config.yaml
positions: "rope"
rope_fraction: 1.0
optimizer: "adam_atan2"
decay_shape: "linear"
final_lr_fraction: 0.1
Each number is 128 + 24 x the weight over the matrix's rms, rounded and kept within 0 to 255. Layers, rows and columns count from 0. Numbers have three digits each.

# layer 10 MLP down (transposed), 1280x320, rms 0.097, rows 406-449, columns 0-159
122106168041117102128118131106121157131148115138117124105155129113111111089129089163126143127118161083164147116148164121047141134144147132138107104165091082129123122112146143093122132146123125166182130055143135085150118123152195090149117141159170136117136157132160094113115153133141120111153112184152114128151113107107143148103096136127126163078138113148103099148164101096130114082163111118127133119146125136145105119169113117120114130148122097109145130138113118124106128116159177
066117118102101118137138126094156150070140126110144139081160112136120127175129134133131188092114148132176137172139126107110166138134166200134133142134152162104124177106120117079159133140114143105099135089120112138116160128124159106159149156142123143149095149144166105080166095121153147131120132154127137094174151121158168152141159096173115138103150142123098130120158116117143158134154102131149141169117088153167114149115158085066124125153141144113169103166140136136122100131121149
082114115116138143125133110131106133138151147152147161129150129137160119164170141100140142124191156112139140109137118125161116128118180154114101087115111130108143121110100146114086150099110094120100104139140095100109133137116122168104148109166114076149098089127156138103090118106102139185116130118121167178092133121125139149089156102144114085100181111110143155173138135149106114112109130127138130166167111139125112130094104119142096125149155119114130080143095114095159151122126129
157119113150114114135124149131115098192111119127138121123118085093130122152158173094102154117167135117094170110144104147165096096089154095115079134131146163110132084146104137117125159149113124132160124131126160111143110150107186140130139099189133124123109115170095122094110102132123135131121129130115136121142125114066108089099141139100146097130116173125104142157164121125134097129106113142103134134112133142138120106167095125137112108103117134133141129114110151144171112132071155
090125124106140121141151151140120118129101156154156094170137148142129113111114148118121092089108136115129096160137091128198166106131163148150148159120143131173150123138161164110105110139121136093097142154127146102107125156153164134140126080128129120095136133118147145155127136100141129137142119120121141182124122159112125097155095117129154084115128122099119108119158138146124098111177089108124125083152125109109059112127077145105139080120132151134147103129091135129083141109107109
153110137173071177191083088119158135169154112153128092114120127123139122130136127157121083140116115124124097117127143111050123124170115126119121117155085103150115132137122121099125093122126165109144127085101093124162173104151121110112093149109172158133130121126157080096143077133119093092148071131158094109129142136094122142136168119111107175094102100151127121139117163141121195101137097106115133144157156140169135124130192141170131098159113111106150146121091177148106129135094148
164121099102130112139141110196133130135152143128136136151095169173124136180118146145127151152128114149111135115165129117003124074139109103114132133136119146129141105085178093102125150096163166113118132168104110130104149139119130129078186157131104150109081164098065183117176107111118155147109153105153113128163161100142111122149127134102106072152099110127120181132117121135177083158100131134144117150142154140116123128121159151138108132142079137099149132125175124135135104150136133
132097154136133109141143148114143080124119139106168169171094133140155128119167175126136147076123073137112132144175113191224131160131199138117156094121135127094126110130170123087138116128135131139148117157132121111109114078118174117158098105166148127087101117150102160124092130115116114176144136128131174130126119125134111135184090122117149130104148171138127097122136100130124141130170129097129162151129102185148111117141144098094151095118111130091116117162113127070130097153107113
126137132138134133105133167101123134143108142116105146128111142135126124100130131096099103138156108149102163094150142110127131122143098132134199143110127139149131103106136122137130167100120099104100185083137109113143123071067105130130127137145160165159128106143146131118136095124126088111132138089127136124128125101131161163120134119131130110107108148117146134173143088115108100161120122117148114167098099192145176142108112096115126110084120135138143122113122116094120134121093123
151155129117112139180132146125135147143156129165120137141127117139140156131129098079118093130171112110098163175161181125102134126137144133128119128132111108149143125115121152126140085126140143150176122139150098115156092134125149149117132157124128121135140170065117164101106139146133104127146100115115157144156125097145130144115110084159171116158142119111140116112083148112147113124155209135137109170103152183133104136133097139148113102146105149120178100195107106141101145131118124
152104084110132157126114090135140132110138114060155097095105114150108126126116123121115124152107093144159188155131115124102124101082099160119170149129095132175112153131134158196121136191131109136153105192157175116192133114104120142166126107064142186154149105105124121055095157137108160140136122154142134150136140155152135127110142141159111092147122132111133118145121129121098127150138176134138129091121110116139123100100156180164097186106105100144156127123109110152169109150133142
145091130123158110122097188147097091131176108158114163180081110113141100127114141123137139130159092120169120129123135138121134128070127142127117106142110121120177111082183125104089126131122139157155115070134148156118135102142138138145118121152130148090096093134138129146100121153135098105162094132119173106114105116129164147175090140125118139104121083167072114146126127097157155139138096126095104104128139111130170121117133137148109142159111134102145179122147133115100141139132142
145143177118148095131158151158117155131188109124133120118100153153116068112159127124119145097130122109132169102120109140082133102122120171126137128143131120149106177122123142131112121158106106122152130127126133158158126146124100154129099139118109120096161150141146074083087147110151089158145136142154141132130085138114103194149105140143159085143160144084137119118152102138087155162145130123120181097093142156148124138162120201145152165116114135151109086111104123131156126137150154
156135124100101186151087103141159133153124105192120155137169136136121130128136172101143132188073159117172106112146110156077152128153105133119118149138155124130181117130083139114126139105209165170136131127139092130176127151190133113116141140115150133124079116155148086129145097170155070113108115101129135131135125127117093140125147122153127142155155160137091141109135141130190123137115144149091142113167156130137125167152188122118115114160118168142110145151198133144135165100105142
103147129107152114133119170158115174113152155131155118163114155126097124105123181131094183123137166153183138120177119120145162098122106136153134141100154127094111136156155127153117153100106114154119112106160099128130090142130160141088177136109125152133187130140105100187120121102165125127143150122123173122098096148127157124159124085133166102076141214108130145158067109102178133138154094144098106130106097172097060137142138165156144184152127144153107091119133150110142111118119142
139118127158125109146157174147139119092150137158132108125162150165112147154140110127173148135100146139092140115117094141121123173138112177173133100075230085104136158135098111126125115128154098085129123117150104144164147128047107174119185149148197123119110082121108167136163109112148124084138157109143168131137181138131138113129116134156161126143111106113126120138127098198163138160107147132133142130146073149155161082142098123147126104116109157172128069143127128161094140147162154
109100123125138134149137121155121180119135134140124101070067126117149105152121108118122129115101112144088111169149100136137096134114107111115142163167109184097125109090160115108141150150109118102118135115107140060123145111143095131114116131134103135056137121144159089127130144152147148129156120086104078120107092084144092111081131084112171112130143117166137137131133098123128129116165107145132114129096115167131154137107163118124123171138099091131128152123080148130120144158122151
134132150074140116117086139093139143164157117079110114152119142173150093128168150149099153153088176137083129159099101153122096139150095101142104130148158139150140095128147131166097099118133109139131116159139130068132130078134086089146132100122163159125131138112103167168166136136116093106111150122107119144155124090120178171133151082151124133083159132127149158118087150150087129136116138119125130084151102158139152160126134129147147118095130136141113164109112125091133125095141120
174119138132088156135095104106128119119133105145113127155100114101144142098163146091121100131130130084112145117143115137074130136131083112126095098108108111136117100137128118126102121153121130139142129143114099141159100115126140158132108141097103118135123124128138078107118141113098093054118144090130145158140075138138126111129121122113170111152127126111132126124154143134144153177112141113119132163122113184149155116137137134112106083130169123106116151101081127161129115129162129
105163117139106111095143107135108129136127120114127118156112167098152072158168170088152153145138154113128132124107110123137133174130098093148152169136149110145109107120098168162118135139162143172134073103087106101147115108148155124148122143129136087096106150133076078116112134116137145084125156123145147109104129108107087135117152120152153117148131102131135129124113123119080149115154117129150123143139125130091097093118137097131128138147084124104143129130125144104156124162145138
110124106127110139093108150116138114125102142145172138187128168174116119136126147117137127121077101121144110103143097111205151091145157090122111141136128123140112149116166103130144133174107131139137135177078147154094106148110145138125114111132154133102139136123092118110099128101112154134109127172145127148110142109158132110138092145081123101108096144131101141119088189113137086197142123136176134136119145131173123117150115160143143112110086159096137128097175102089141114122127139
142173154135128105125140126175113134162121146149144147124130101119135108135130149132134095154133144131141152104107140122209127117124106101126117161134121138141111128102133099157091143129113160141144106132114127163095133154136151142117138094196145102126127155135089132110100153124126180134122144132139115120120133130122139171100115132130135118149091120114140130109117100116128137111111131103164119100103125212139080155079130155108141119132167137119126132139136146139103130140116128
134122170106130134141106104116135144127143117114113102127146155159107100079130109181139112150161109151176103072140141153067137156099134166138175125119076109125135146152182154144133132128192175118188115118159152194116160159104104088125098105126142133146142123091193112107151114125094107157174102144120087124135165193099129144093183108149115122137113092134146111151131158160131129133145045115090127134143163133147126186096120121110139078109136132124141128151112124136132116079140105
174146121115113155137123131160116119142097152151118108118144170106157154152156121098154120097136139115080103141154154134117137159134118137072123125102114123082123158103128149142108109130101145136128127117130148103108151099145171156113126125094125158129102147132182136093116111099153109076092143121090152155135142129101129120138108159137184133139135141096106106147128114128107060104109115133132132142173164156128108153122117123121096119164130133121115083082143139115113158175140119
127124127143126150142153143123170109117152166127132127123120146130152141134140067148119072121158162131103171134098134126166182094133132139141103101112179166106121116095094118101123129122111125126125139152121153112173131156130111162113145135094150189157154139112190169147119158099096120140139109138134150140135121099081112150140131080135115161137137108107136106160093110135111134100127135127127107135081093127127107107120146142126128111165152052165136140121122162133118190136095109
122122150134094126103142134100106099121137109128138123130166116143116087118130119129100100137149117134096138124133184093175129111125111120123135136121135121130154114109111145168133154090137090107095159133145131105137163113123109142104132124137108113085148110127132128121157148116138115099110136122122129139133139100133109157138116147124105108087149122154139108104105141142128116137105113146138110134113108188113132112099081129134148136140113099121139132132135135109118117089109118
112162114110122084121126147098145115130098155147128134129161126137092157102145118113145084118106156132113158117127154106136121170121097148131127143120114156128137104124170130144157130120124108131086139102117154047156134109124107187113110114125151141159120076130126148139126131053135134072144156142095139150084132122142157114123126108116152139166155162109136153127129118141120127137118118138126097139114135154150179122127086152122144108088189114125121127119097115095114149093127129
139173111084106106108082160175136126125142102125158082159114159142134127124119191089141106131122127163153139136099107152142115111133107194139107121141130134119094138130129107165080136122123138123132072141130135149147121120176133148174116110163113162079139152097117105144119142105122112114082120147119099162142098100125127120135155130151137108108106160092126166130164116162129131104158082113130123144129148044174124099170132129132116145138130122156124114157142122072158142142150133
092129131144128110127125138117150153131085104144089179119153150161111142114117138170163107141131122120114130125140189134142125147107129157131140091104101113114115145121137137143118103140121071136189130110137162143108113161107144148145130105176164171112107170133093150142134133142138094111154159158151152140119113172151122130115157132119122152120088130129081122125152094147147104166150091155140124130138151139132128145128083084117109156121167120111132120104102121153156107124128097
095119132101161140121133127147139143169132095136112074118133201136093129154110140156179128112111107130128104149139102150185137089140116108115134120137122145189138160143114139113108139121138117120157123138161077145131101171100162161126180123103131130133135136138144151092126175118114149125114150135144150093149118131105146114098111086130106131121143151133118111128131164078118165109124159104084140172135073102138101104130097143142114091147122116145139138141145123146153114163091127
202130108112118113127162156114151120135112151155072109175131157105093113140142126119184095106146130125074143126155118129132168165117117094105139101124130132157130135100154149090112111130132089115095202146124113111141149101132154123134140089157104117129122094117104141164149133177138118119085117115117148131119131159143069129164156124169110102082145099143079160129136164111156142133131148142152095126124148141128141114117115097114089144137110108099090119115105130111128122081078175
156163141092135106130142139153182148144141149125123171125107107138147113163100119165129113101108137134132145120126138126241133128139133129090129109125107132142152126125139137114142120123120150139130133123141136122107133123139153118132120101139105108144084137119057133120122154137129157112116120096138142130107147101114137114139150128124140140135124113145134120109115117125108127122133172124136089157117139104084138118114149127134093115166113127076108142124135133138117132135092139
113145165130113121141145120102141136129123098122122132144163120123140110167075102090101141107134153110135157161101125174124149166111136111120124125139135120093117093101125109102140123103097148105081116141143147137134135141114112095136149129143111099175172121104131146132117094155130152097095115146153104124101172119110148100125130123176116124081141098113149119129114139127125132089146143137087086095141117170086135161104144151134189128138152132104155170150074138159083176117123099
167099137087148104114133133146113126099141131175128119144102111143140148148148133176143132099096124142131119128122118134159141129124135150102138177108126153151149094139132106164152108089106112138103094144147132150116118130111121122167161102164132116130110147094212155157104154125084128145140118142109097143113137103123154112106117120155098089138103177083172155123138121120107098137131129102126096120116047123157145077144135155150123116150108105118131119130153132117104140093131087
131124121165113155148125121102115129153094119119107126099143128155157137100143142109129100123127144181102130130134142121105111161135145099123122160150125128138135119085117154136156137154124144110126125126101182118132118091139129151134103107167136148134148084085084111128130094155127121147127131099110117149118126119149160127112136115162137143137111126129141122126125132142162145091091135136137099139111149196118171129104089135147120107098106155085121153123134129083164170084105119
138161141097130100120133127125182150135102107123131137098112094152113125142138127109127143121149116091155128081128137133102141121156164150137138107153134134121097151096100134161115083151131095102143113158149112113137143138176108138146173149124122147152116127109108131129113137140132141115107143091084116068102162102105109142157136128157178124121152136118167149108131147152098080101180117153122147133109132102144106130129136141158124115149063108121084114144174132154140156135139110
126124139109144109126114159162127134108182084104135130181113150130087163128139137117125199080127134111138110144105145125132136105107147168157111136105134082126132140150122171148129115153121127126157125094089135123099105157139129130150141142138122149156113163156160114099119104130109155086124107136086138116116170099122128163124142099137093118127134118116098114137082127123098120105166145156119142114113153149114141155127139143116130090147112122180125159189124180111103093081163160
107126111117127142131107097115200177165138123189114141123086110089123091100106133125148129091120124119145098119150140163099120115162118107153192132148127149113132140100154140089185122136148174155106106140116136091153152117136173128127105146159129149130116169116140132141105143151147093079145119098176116142136133111099115071141137132133145160130129141177128140155179141170155142112166156111147142177180134101119073098139108118147103129144098127123107114134113120109166133131138162
089151118109122104093122136078126120076146135138092118117125111117130141156133145134140142115126148142114106156133113139255118126141178102097134111159137162141153152109104110106141109109110162117112131145096133097140127117131162117113092086103098165134128147143137120114140166112109101123111135137138148123143133140122105086161095120108100130126147088128094122110169118129154126143170101101150120167104097117075130129153126123129147125135080156141128130131112118150115117159075136
132152147134111155138049126126130154081097154126109105133088147130121107097140134109181135154120107069132114130111138121074121149169160150143162153137135155172122121092141151108132146166157137169143109199134113135134138150137154119170125085106150132133088126138053086079156093166111046105155091096132138108124093146161155095105086112093158134121130139088087180124162179116171114170122120183107144157111115112151127143096114098149117084101140117105142110157138176135134117098159161
148114132113138105141142168136152099141155111130164086149132120128087152136111157077170139132107137109121130132098144119160112124081110103106098168102092132092111136142119122128135118120143114146134121123145126157146132139165109112133106142152162145115135114130123110087124127132143157116156119144120115127130117123106148140123146090155120180123133123097139140139105113105103098090146113158121096112138158123130144122112155112137128112081106151100135135183136151086143134077124128
146141143142097166139105080143117145133138140119104132153174105068139131130161115144129127153135151117136097117138154094154155102173138123162107120073131083105134087181168140108149122125111135128180134120092160151126149118112126154139140162107087122124096169115137100141103142122100144143112094078178118113104129106134087113150133130086111153124116124131158134149092145102102134136120118110099103135155137143121158102139121125141155138147130117133132184114116144132122146143112099
168106171102132103112126124144146150164161129152146117135126148131128155115123165122113160159122168101127125150154139102113123146147129113123130106094110132132129131115129085141122137124159088133130136157163095096110135090128167177163108106115141162114142147113097139197135106110145140133108129152136136139150117136136127118087100128139145134130142164105117114107108077125202146057128112145136104112121134131111141104138116132146145145120150091116151096098149157091109122127081132
129133127128138132138165117151117116093123171150123144154163180164121114129185148151103106131143167091115112153170142141189115144137138099110114133114121086114170112114160125176100113119155107156144097125134147123178143096116120149121135125134126110113136116139160127130119127096113137127163147143139117121082146081122133133120141126111124108147133109101126152099148102135171126111101142153127076177119153182095169114139140122144096126131125130113112108103108108118126151095165099
# layer 10 MLP up, 1280x320, rms 0.102, rows 407-450, columns 0-159
149137138110135124114144095193120106127100145134148125154101127132148093140163115102111123136137130139125116122152105105119079106139106106144092116132120117113104160137177118125128106140103092197124120106087145179152129134104128147142129106084126162141159134119128109134134151108076119112128110118106117104115143159132105150147124141082157076087137150122127134146122151122143142135125112149091155118106109112143116112177093164142099118102149129157096136073138100124113149172125121
149131156140144064113155133136175126118159128105143113130120146125128122058154155177094122142137103122121148115118118108115118128139173114156151115144144082133127161131123114133143127139120136117104136118154117064127101148120134147135146155155112123149145102117115132114145141093101069129134124131110115138106138148105148145110141123139133166099126088151164099151125123151128153125150118136145135137131105128125103103115084166120121168098090132149120127196171097129114075110160155
132138162129106106128129108164106140132077107155146112139136138162133155134146111089162130161138145126118123137160167121103043097136137124128093075111139107155103145150154136179124111093111146130121099152106097145156165175123125167117151150165126115170143111145115126139136153120132148089146141125095138076138116163101077111078086131118122132118121195087167154137103168113138173148122125131126178165123136133141119115123088089127132145168148113140154150150126090106178101148096089
215147146143115131119099150127142126124138108124147147123111148176132142125145160117148109138170141158138170133106152179109136135125139129119126129098098142151120089098124131157133128148132154139147134086145117124192136092141084136160102157117144144131084068112123148122155172135132123134160126132133159136120129114127132130136133106141155102164146134068156150163066100171150101128099095141116147112151127145133144147166116138134142110115152108115110145161163136136118141117137096
099117155138142131107152141145121102107144129157103097174158136083125119178137158147117142116146127158156154120073120148118151117106102125140120110092116141136131160165119150132158138131143113111116090101113140184119146132090160125139094110127128110172141095141153120153139105082126136128137144160146177142139106169137143150072076104114153120113151148113103156135112147121102109116149135119090161133124133143142168129134102115146157148100156138115065115105103140122107126138112158
091141198168130146139125151152135109100128079131136108139137099098154140183120162162105097127143159141132146128091085103102128107130134121115150152112137110133128130131127146132122111124107129124119162168132107149114096127123137153133138150095085141093113112153123156132100100113168086141108146120153166131144151135105124115160127187121142145118130104144100140131115144132134105191130114148090161091145122134111132165110124161156130167114149091098098108145159175115109123161151121
149113158084152091096175148111133141101078158136175132135094143131101095092164141112099123133162131114139136098069066119118129154125106087165152098122134102121111156115140142091123098099116106104120135124103135160123115105152130069133111108157153151110163162138119092131110131141126166133141162119160123118102126135121156149086164119121124117127114143139082140125119122098103154139117135135104190087158109145131146097098142155079119160133149121126096112109144099136098104136110097
157134130121132137161152130128126130095083115161142117156130154109159148113108110120154167114120136115156107110151148116125141119141156127120073110175165092110133170131114138085135142185122136121117102142110133161162133158170147121126135152091143103143144164137130157135105169105112130165141120163152098134122113117091135096095152181122105116117126112140126129108132158120146157120139143086116132088118124143102119118120140157150137126143139143167135134124126110140079112174152129
096125132122134114092130104141147134139150133124150098177103147124116121119095147133119114055099154125134099109100112127120132148143172143150152082121126092099147141147124168125121128127154079142144101095167127126107109127160154103155145138120146144097153127162134133115141081137124121182111165101134151116127119126127131099092110091092108128120095151151096162127121104109139136124155110128077141135160098148103113124162122138127157147145191091064141149150115123120148110144139092
160154118143124141152151126163133135108151087107084172120146162120104120118154129161155119126110162128179152124122091174111146141144128142143143130116126126131152152157126146113072096160168087107103103118160124126171115120129113133110129102100141107083151163148104125066075138099111160093124104150102139122070082147116174153153112097162123122103109134117121154147124100125136120116109158110119108121119100123161117101114126123097154165149119115124109125180179103132117156100160146
142140108177153143101158095167152154154081096151153125089152116116134149097159135111156092143098151127082115133128135096123111109118136117126152118143133130134122166106124155111160097122082073147106133144132159179149172126133118162118116096117105085155142101114129160140130178134108145114095129107129111139120125182111130140131130128100121104164114163158139113172140194126085096126135142113134105089130146092150097159123148116123094127101162151115092094119113152194120147078130173
140151159131131103108135129149158146148162071152147107168132144110097112129168118151099143128161148130130120106126091114114129089081134135145140099091187099116122136142136115117103132139133108122133097137155153171134133177123101124117166130101125114141133178095109104100083141128137093143137154117118145131135132120116109142145077122152147111114141171133118107108110120131125157135143121152113177100126166129142064138155135154186164151141119107159120121133121134114079125125133131
133126150162146107114133132161122133162162132105133135150090157074144122121149148110128143155158139139081147100151162116119142110129121109133173122111138120137113129110163130121141094145063162129092098114092142151114150120138136183134107081157097141108156131121120166097104182111127138098126123138097114098097086150111161156121074138122138131140129114162132132111145119143113105120145118128141142113106144113192140097064126124168096096100107141121144140113114099097091167115123133
121152115118119096110117151154163146144183117097131135160133170118108134124112117136107103147135142121161086112118105154115099125097135118122121130157152135125073150159131089096098136126116085117142135139115109170094098157164110148167157108104158101090179139129118133171114116122099075158115155095084088115139093139113135097135111095137147083129194166123119098136142069098123151122153160154141108098131104148147128127126116139161155160094117085116122100150138131133105117139130115
141155128156104105118131105128136135113093099105185080171164140132115142154124107104136159118108161151124117122140178142114128143133142155143092111127201154136130139162117119128122147148121110135127169139144103143125107154081167167141181144127115113188145153133118170128114126124129117122155127133135161128148121151112086118123089120088108100122108136092163156100157171147141127132135145129155116137159152114141123129137119154142167138102087122138099085163133150172118115133133110
140143157112116140129133117123118130146094134164094086134145132167169122113147185180131098120100148149149141122126151083105114153168151084116146135147129092110109157099161157168104092121132080075120135143123136142117146135121140148130124100176098118117125141082111152133132130085144140093140159157101121093180129129098081108108127123137159131160105097146119179110113113135109108126129208127145102142155176159117097126132128106126140151124169103125124161091070110114134141134125156
131158116107119141119092099155161124110128128130090111132101133103109126115095102159158105090145120095117119115184122115117091144141135144128164126130151141105097145140119163094104136161105172094104114108132092155111136143144187128134121156126123142116139129133143118084147091127121132150133128133142155164129132142107028148152096143058144095144134168187133105103137126145202159117167087117115116108148092114107115108159104105111160132122144127145119147126156120096115113143120141
079143124138133133115140100144149149115161141129157101102151115176102150133136114106148160150138098168121067131131146143119144106143143151145124083180166100117127097130122100150150136113093099178091148118130112118127129154126122127106178110111107102093136147119139135132099115136124100150100124115106123080141147124110095104147128106124118141092143143158121121119151118102133098099114129145121130117136099131111094083114113148153128125172083122123102139142167104153124106128132090
103143155119118138129109133114140103135109121150115136134151137126093152165167099147133170103133152111150160118054102152106156120097134096115094124155149087061074118141158115146093138113156100127092108094080117129155123115097100085136161119137183156101087119118144133126150141102176104132140125116072134123111131121148090127132115160143133097148163150167113124136095148175115113149085119182092147135157175127128137128132154112128136142137123146137123126136133123091088109132130121
106131138143123127100128122135179087108066134098098077133170149142121155128103135139122106119143120140155077096112098131111136112110153132126146063151170169116080124131133076138122181117063143120092130132106190136099069200110077133083134130138128145093153138146136106108147068147143123167098125110139156112123114133113108132156089158106122101112140150133096097141102098120116120113126138059121155100154111132103096148154104067064112166147079126087118116121128082142110127163087130
132119116156155161105137122158126147152110114162105122138166125136152150149157117073168165095174137118145097135138122128108147128148127145148130149120129106134111146136162140133115155136121148135135149123110100110127141136114079140150112166148111109107133133129111138112128150127140146110111148120105151145119080143134083100081097095134143114115118135087132163132087102137083073151127144088093155093177088161135122144134158122143147179138149156128121080108139128135144115130087118
149144168152111125144091114092116139144141103128179126110143140160097182134169127149138125125147164145162080087139138116100146126135147147082135116147119104129143141131151109147158066105141142110133110146196131113063090134120126081127174142075162131090101090106142147153131111124111164129134111142118091115128157140112150125126143111135122119100089138137140088131162190152118139089138126099168116079175134125160141154155140150131123125112112106134114142122099133148104105137176153
159148143117141132119165127074121098111140106153098129100145135125155133145142106165122133166109132082129128122128138091114144081125112120152109159128144083113135133124126119157149127103122075064121146101152180098121139109110122112133156131143126122172155099113132157102121131136145166157142132155164121185157159111127125131126161154152113141078130144083137098090120124128076081092134121119106146113168148118109095138118143114187140110132133207215154120148176110094122115121138136
119150134132121118142109135142128116139111106142158090143167140138146103114128107141125163179160166162118163124146102112111098143202152138142126153158136160113140171107139138147103106167109136156123114133101142111114153151106120105137170161103164128134148140088124128122116167163094152142147112134190135164163116155121143165147151164141138095101138141134116095134128087179135152102138145145137149111159175124129137115161139148096125104131115139153157124164109108084129061124163109
135128128100156119119137126123165155128138101155180135106135119104117193134119103159130149138132133144169095120135084161129110117118182118114106098112136143106138147128116138078139147153117148133123091107118155148067090123113125109131160135158173134124147145081136130119122102107107114147166114143085113106146124143132159120101139145105147091144120145143116146123148093128115140114129110122146125083153118138123143121143150159128138153132159136144113145151132100135121098119109131
139106130128140136126150142142115100110144120116119097108128131109155110096128118142107179111141094133151097143133095156117147066116143111102109112159162100123115149106165154147140131176141141108151132131099118153090108101136163090140115126124109096122135161099124121122086153197131138194144127139161106101192128121111096165100118180146127081121121128129080125075144168139122103141162127128131157100129134123104098122154169129181128164155131155128121154129141148139138108197138122
149138138112148147127142159092149153105087121161143154098124144112115138145076140137162113162138140152153093122132145071112140136111109087112110094116113141115147114146121161104134122152131123134107129160119130137136147189111114152150104126122144129096126131158104133110122157192098093102094132107119143142166082119109120115129079149134110096131121140133158101111087141112096141151161112059150093152112103113162127141132106144148142139096121129156146129146124113154154124142154156
117126167119114121104119090133119125093100126160123082154155097076112100104149146126119145141161133101124114114127114138112154139130131108121103089163145170119132097135152128122161084110120103147136194130126100135133139113166063088086132101111090121099151126127119138137148088134109138112150143113147141142129155151125134135137116126146133091066144144110103139150126133108114117108153112139138134096123177127133085139136169139116165133107080128093078127134088115093163133152131124
113140184133110113123119144165136112147128069079099093118130123125124156132159106131116144140113109149065117102126144107114126117094127105194126131134161093133129119092141117122124116120108135138107120142143082092092141118092143147068134112098112112107163105115125158137128142109148114110196145136148144087099102134095146175155088091161109132089155130116150170063083176070132115117097142141121140157128128138109145113129138115071167120105102132120156084145144115130152146115109136
113131155097122120127129116141126129151134140127150148157126131159110109144143065112144132076101080123133181092097141136108131127114085156151106114119120118134115131126102120152112148072139144124093150121161114088132139143092093178135121115121076130098087155104114169181125172102132081115110176165112143148077153127151106146148110144110146090153115110099115126134082148128169133112112167142155131131118131128101146091093124117122165115152136139144119165152104154155077156086103153
136128098172115124110093131149102132144131114132176093088125170116140143106133152104139144129134121159153107138127094122109131103140148130121119095107112162126099114142131129133105147141118090124149139152115121135142146125121109128154118139089155149147156127148172139117117115168128118143128127163137149161122128142161118152102097119123112093119166172079148113117145115106133139138108087126134146135154131167116110117117122138128150123108138083142156111121134132140127137135144138
161127116134107119123104135082123165103140103141111132121135117119116123117131138149116150115083138168126126113124123134120120147182142139128148101123170149116169141165135182143129130173138145119149070133093079121142115097119144143109105150108153176127125165121107108065139154108121118105173111134119143142164098159118132161120112080137170100117118109151108077105135124114143112132148131094085142138111170153119073076127127160106146146153099125152113096156138098091135105116134121
135125141150145134092148146103138091124116124111130127114141114155100122134118114157169104122095133075123106099130135120107093144135135155135108108109140145075149093143176113166139067124110157125135135093111132127082131114108118098137153155137141127124101138120155129091125141127123124106125129127124169109129142158110105123145081125119116139160139118115095151089145109137113121139126104100123129123157088153106139136135140095150098112152103109126092129147175146082137150126123106
136136174160129172151115153142119098156085116134089150125132120082144128150152116130156151141138134146171142080134143113109170111158135113132111122121155151100127131172098137146136139121184160125137117141117162145089138119126109148127111140137122114132111116173100135116119130122129145159108168164143160145155087129091126132084108121102143117122126182130115103108113122093137105104164135119147119124134139157125137138152138126146154165113140116114112128113075141165152129165123131
135150173124124100112123094117144141141152120121125112132148167112117102072123119131094173142112118119131105131115114137114111123152080162137134141134175166117111129106123101115076171116077116108131102107123071143121119083118099125134170128099136112151174112162140139098170086123120138189178143137155116084124123165116111130121138187173134123125110129128134123104132141107147153092124129165089132130136119140113124124134101154118147147118099124122122117166126145059155127138163109
101140138150137122120141050147143122131138126099083087097153142135073124111147128129150153106082138102138132108191168147119101157123156122164105121131129132140122160150138111128097098140142113141097159115087105180134092153144100119082110103088147092141125130116124137107156137125136154153147124138143078106150139160124128117133075145075132133129127128157111087119138119105133134123123141031132109106161132114135127089141127130095147118153145137117145100113121112160106143152143111
110135171161155121121123139147113112145157099146110109136146129136148175127152156099130165143114142148109126113106121113109123158112122132133099113125138120166115111130107174134143152106129104115098128116148125120159118143139114155108129145149122096141154144100145129138111111137164137152114132200095105142115114167127127136110130115125140123090116156080104139152098121119108166097126132143085133096139141111119134158163101099171159097143127122096134148178108160115125155111120129
177135130153112166157134129169128097128127139096129098161153180140099117129171173130113149164112156114124105112122133134119109144124095154130131172102097085139125144153110110157126120105143085189135148140173144124153121122110151137106115135134115128132133117095110137153102134159103188139169113114112109126099143149093118156128158113124157119108116141127095175135102108106118123144124111141156124122133152109179135165134154102118133174083147119130151135108109120094121163130143112
133137161111119109122127114135139124125147136143124137143140181093151143145167150090137111111121127156109114114112111105110126167127098078150184130109111148166138123185173186106079142147167121131136129134097078141129114151165102128170096081131127080169150145136128158121137145105128108126119116117080157117124100155113119073133075110110156137118133137091096099122112144115126166161129185104117096121098143145121142152132156098132109101148158141130135117144119130152122120159184092
091128113147140109129170085089110140177080181140101151121103123086152140111120112149074108125140148178145128135190103148121166091180152175163105090140113133161125146134102113078125100093128160147159115119078120097103091125086144110137139141120108117154134122139146152139140131154126142144137132122091111099130089143108110100114122150117134084141130122127164124086137121127136145145111100075100178141118126119088137151091121165125108135132119129127152130077113114166112108156142132
143123145133139117142140119140163126110124074168133142146140128153102108164154133130119117127094140120102118138127104137123147133107131138121140177158108108130102153077093135094151105135121154120098148134141102175135096137102132086108093141088121117193126088160135147106122125131121105170133124147115150082158134124112143115104120145148132140082157158112115103104094125134112062135118124114133140094137125116137072149076117126125120108136134159142115086106158147126114111170093147
143127139146122129101078119118121154149130095112159098123182148161114097164127145122124159122138129099155108115145110139112111118132111135101140158074154135165106125141146088164118190122111105155115143145120127113137107147130089160164135101129163152074166116122122101180133158101149161093109159124090127140134114161101115143125159104134135143133155171105086123167101072118088097104104130158132134102113134118133108116108115161109124148127141077115115114120133097098085124134111162
118144146125127118113132113139109138147119127101141117112131175104105148120107111108142140120130115137138158090143134068127121139116161152138120092168147153117115155136111152136141098146082120117124153161104139149100086129133124082135124132097096110158150119156124143143161109152120125157165160119154159147156139139097115147118102130124139114115171129124121123122144166135091097116133123095150112122164088136105093157107097100156153155132128145147137125130131157175164123110122156
118139124094117099131132100165142163185087187186206117164197124178121131131178109131159153104064123115131138091092043142098128125093161098100097105156138100090154093120131134165115113152130128149127107169073133059111139141149090144109128112116138155101103141075143074160163150151143123099120123106114093116159114147124125149138142177162160085153133123133128131107113116146159148132124116081176178110181187147077116114129148186176129140131164142123131053068099145158086097110187139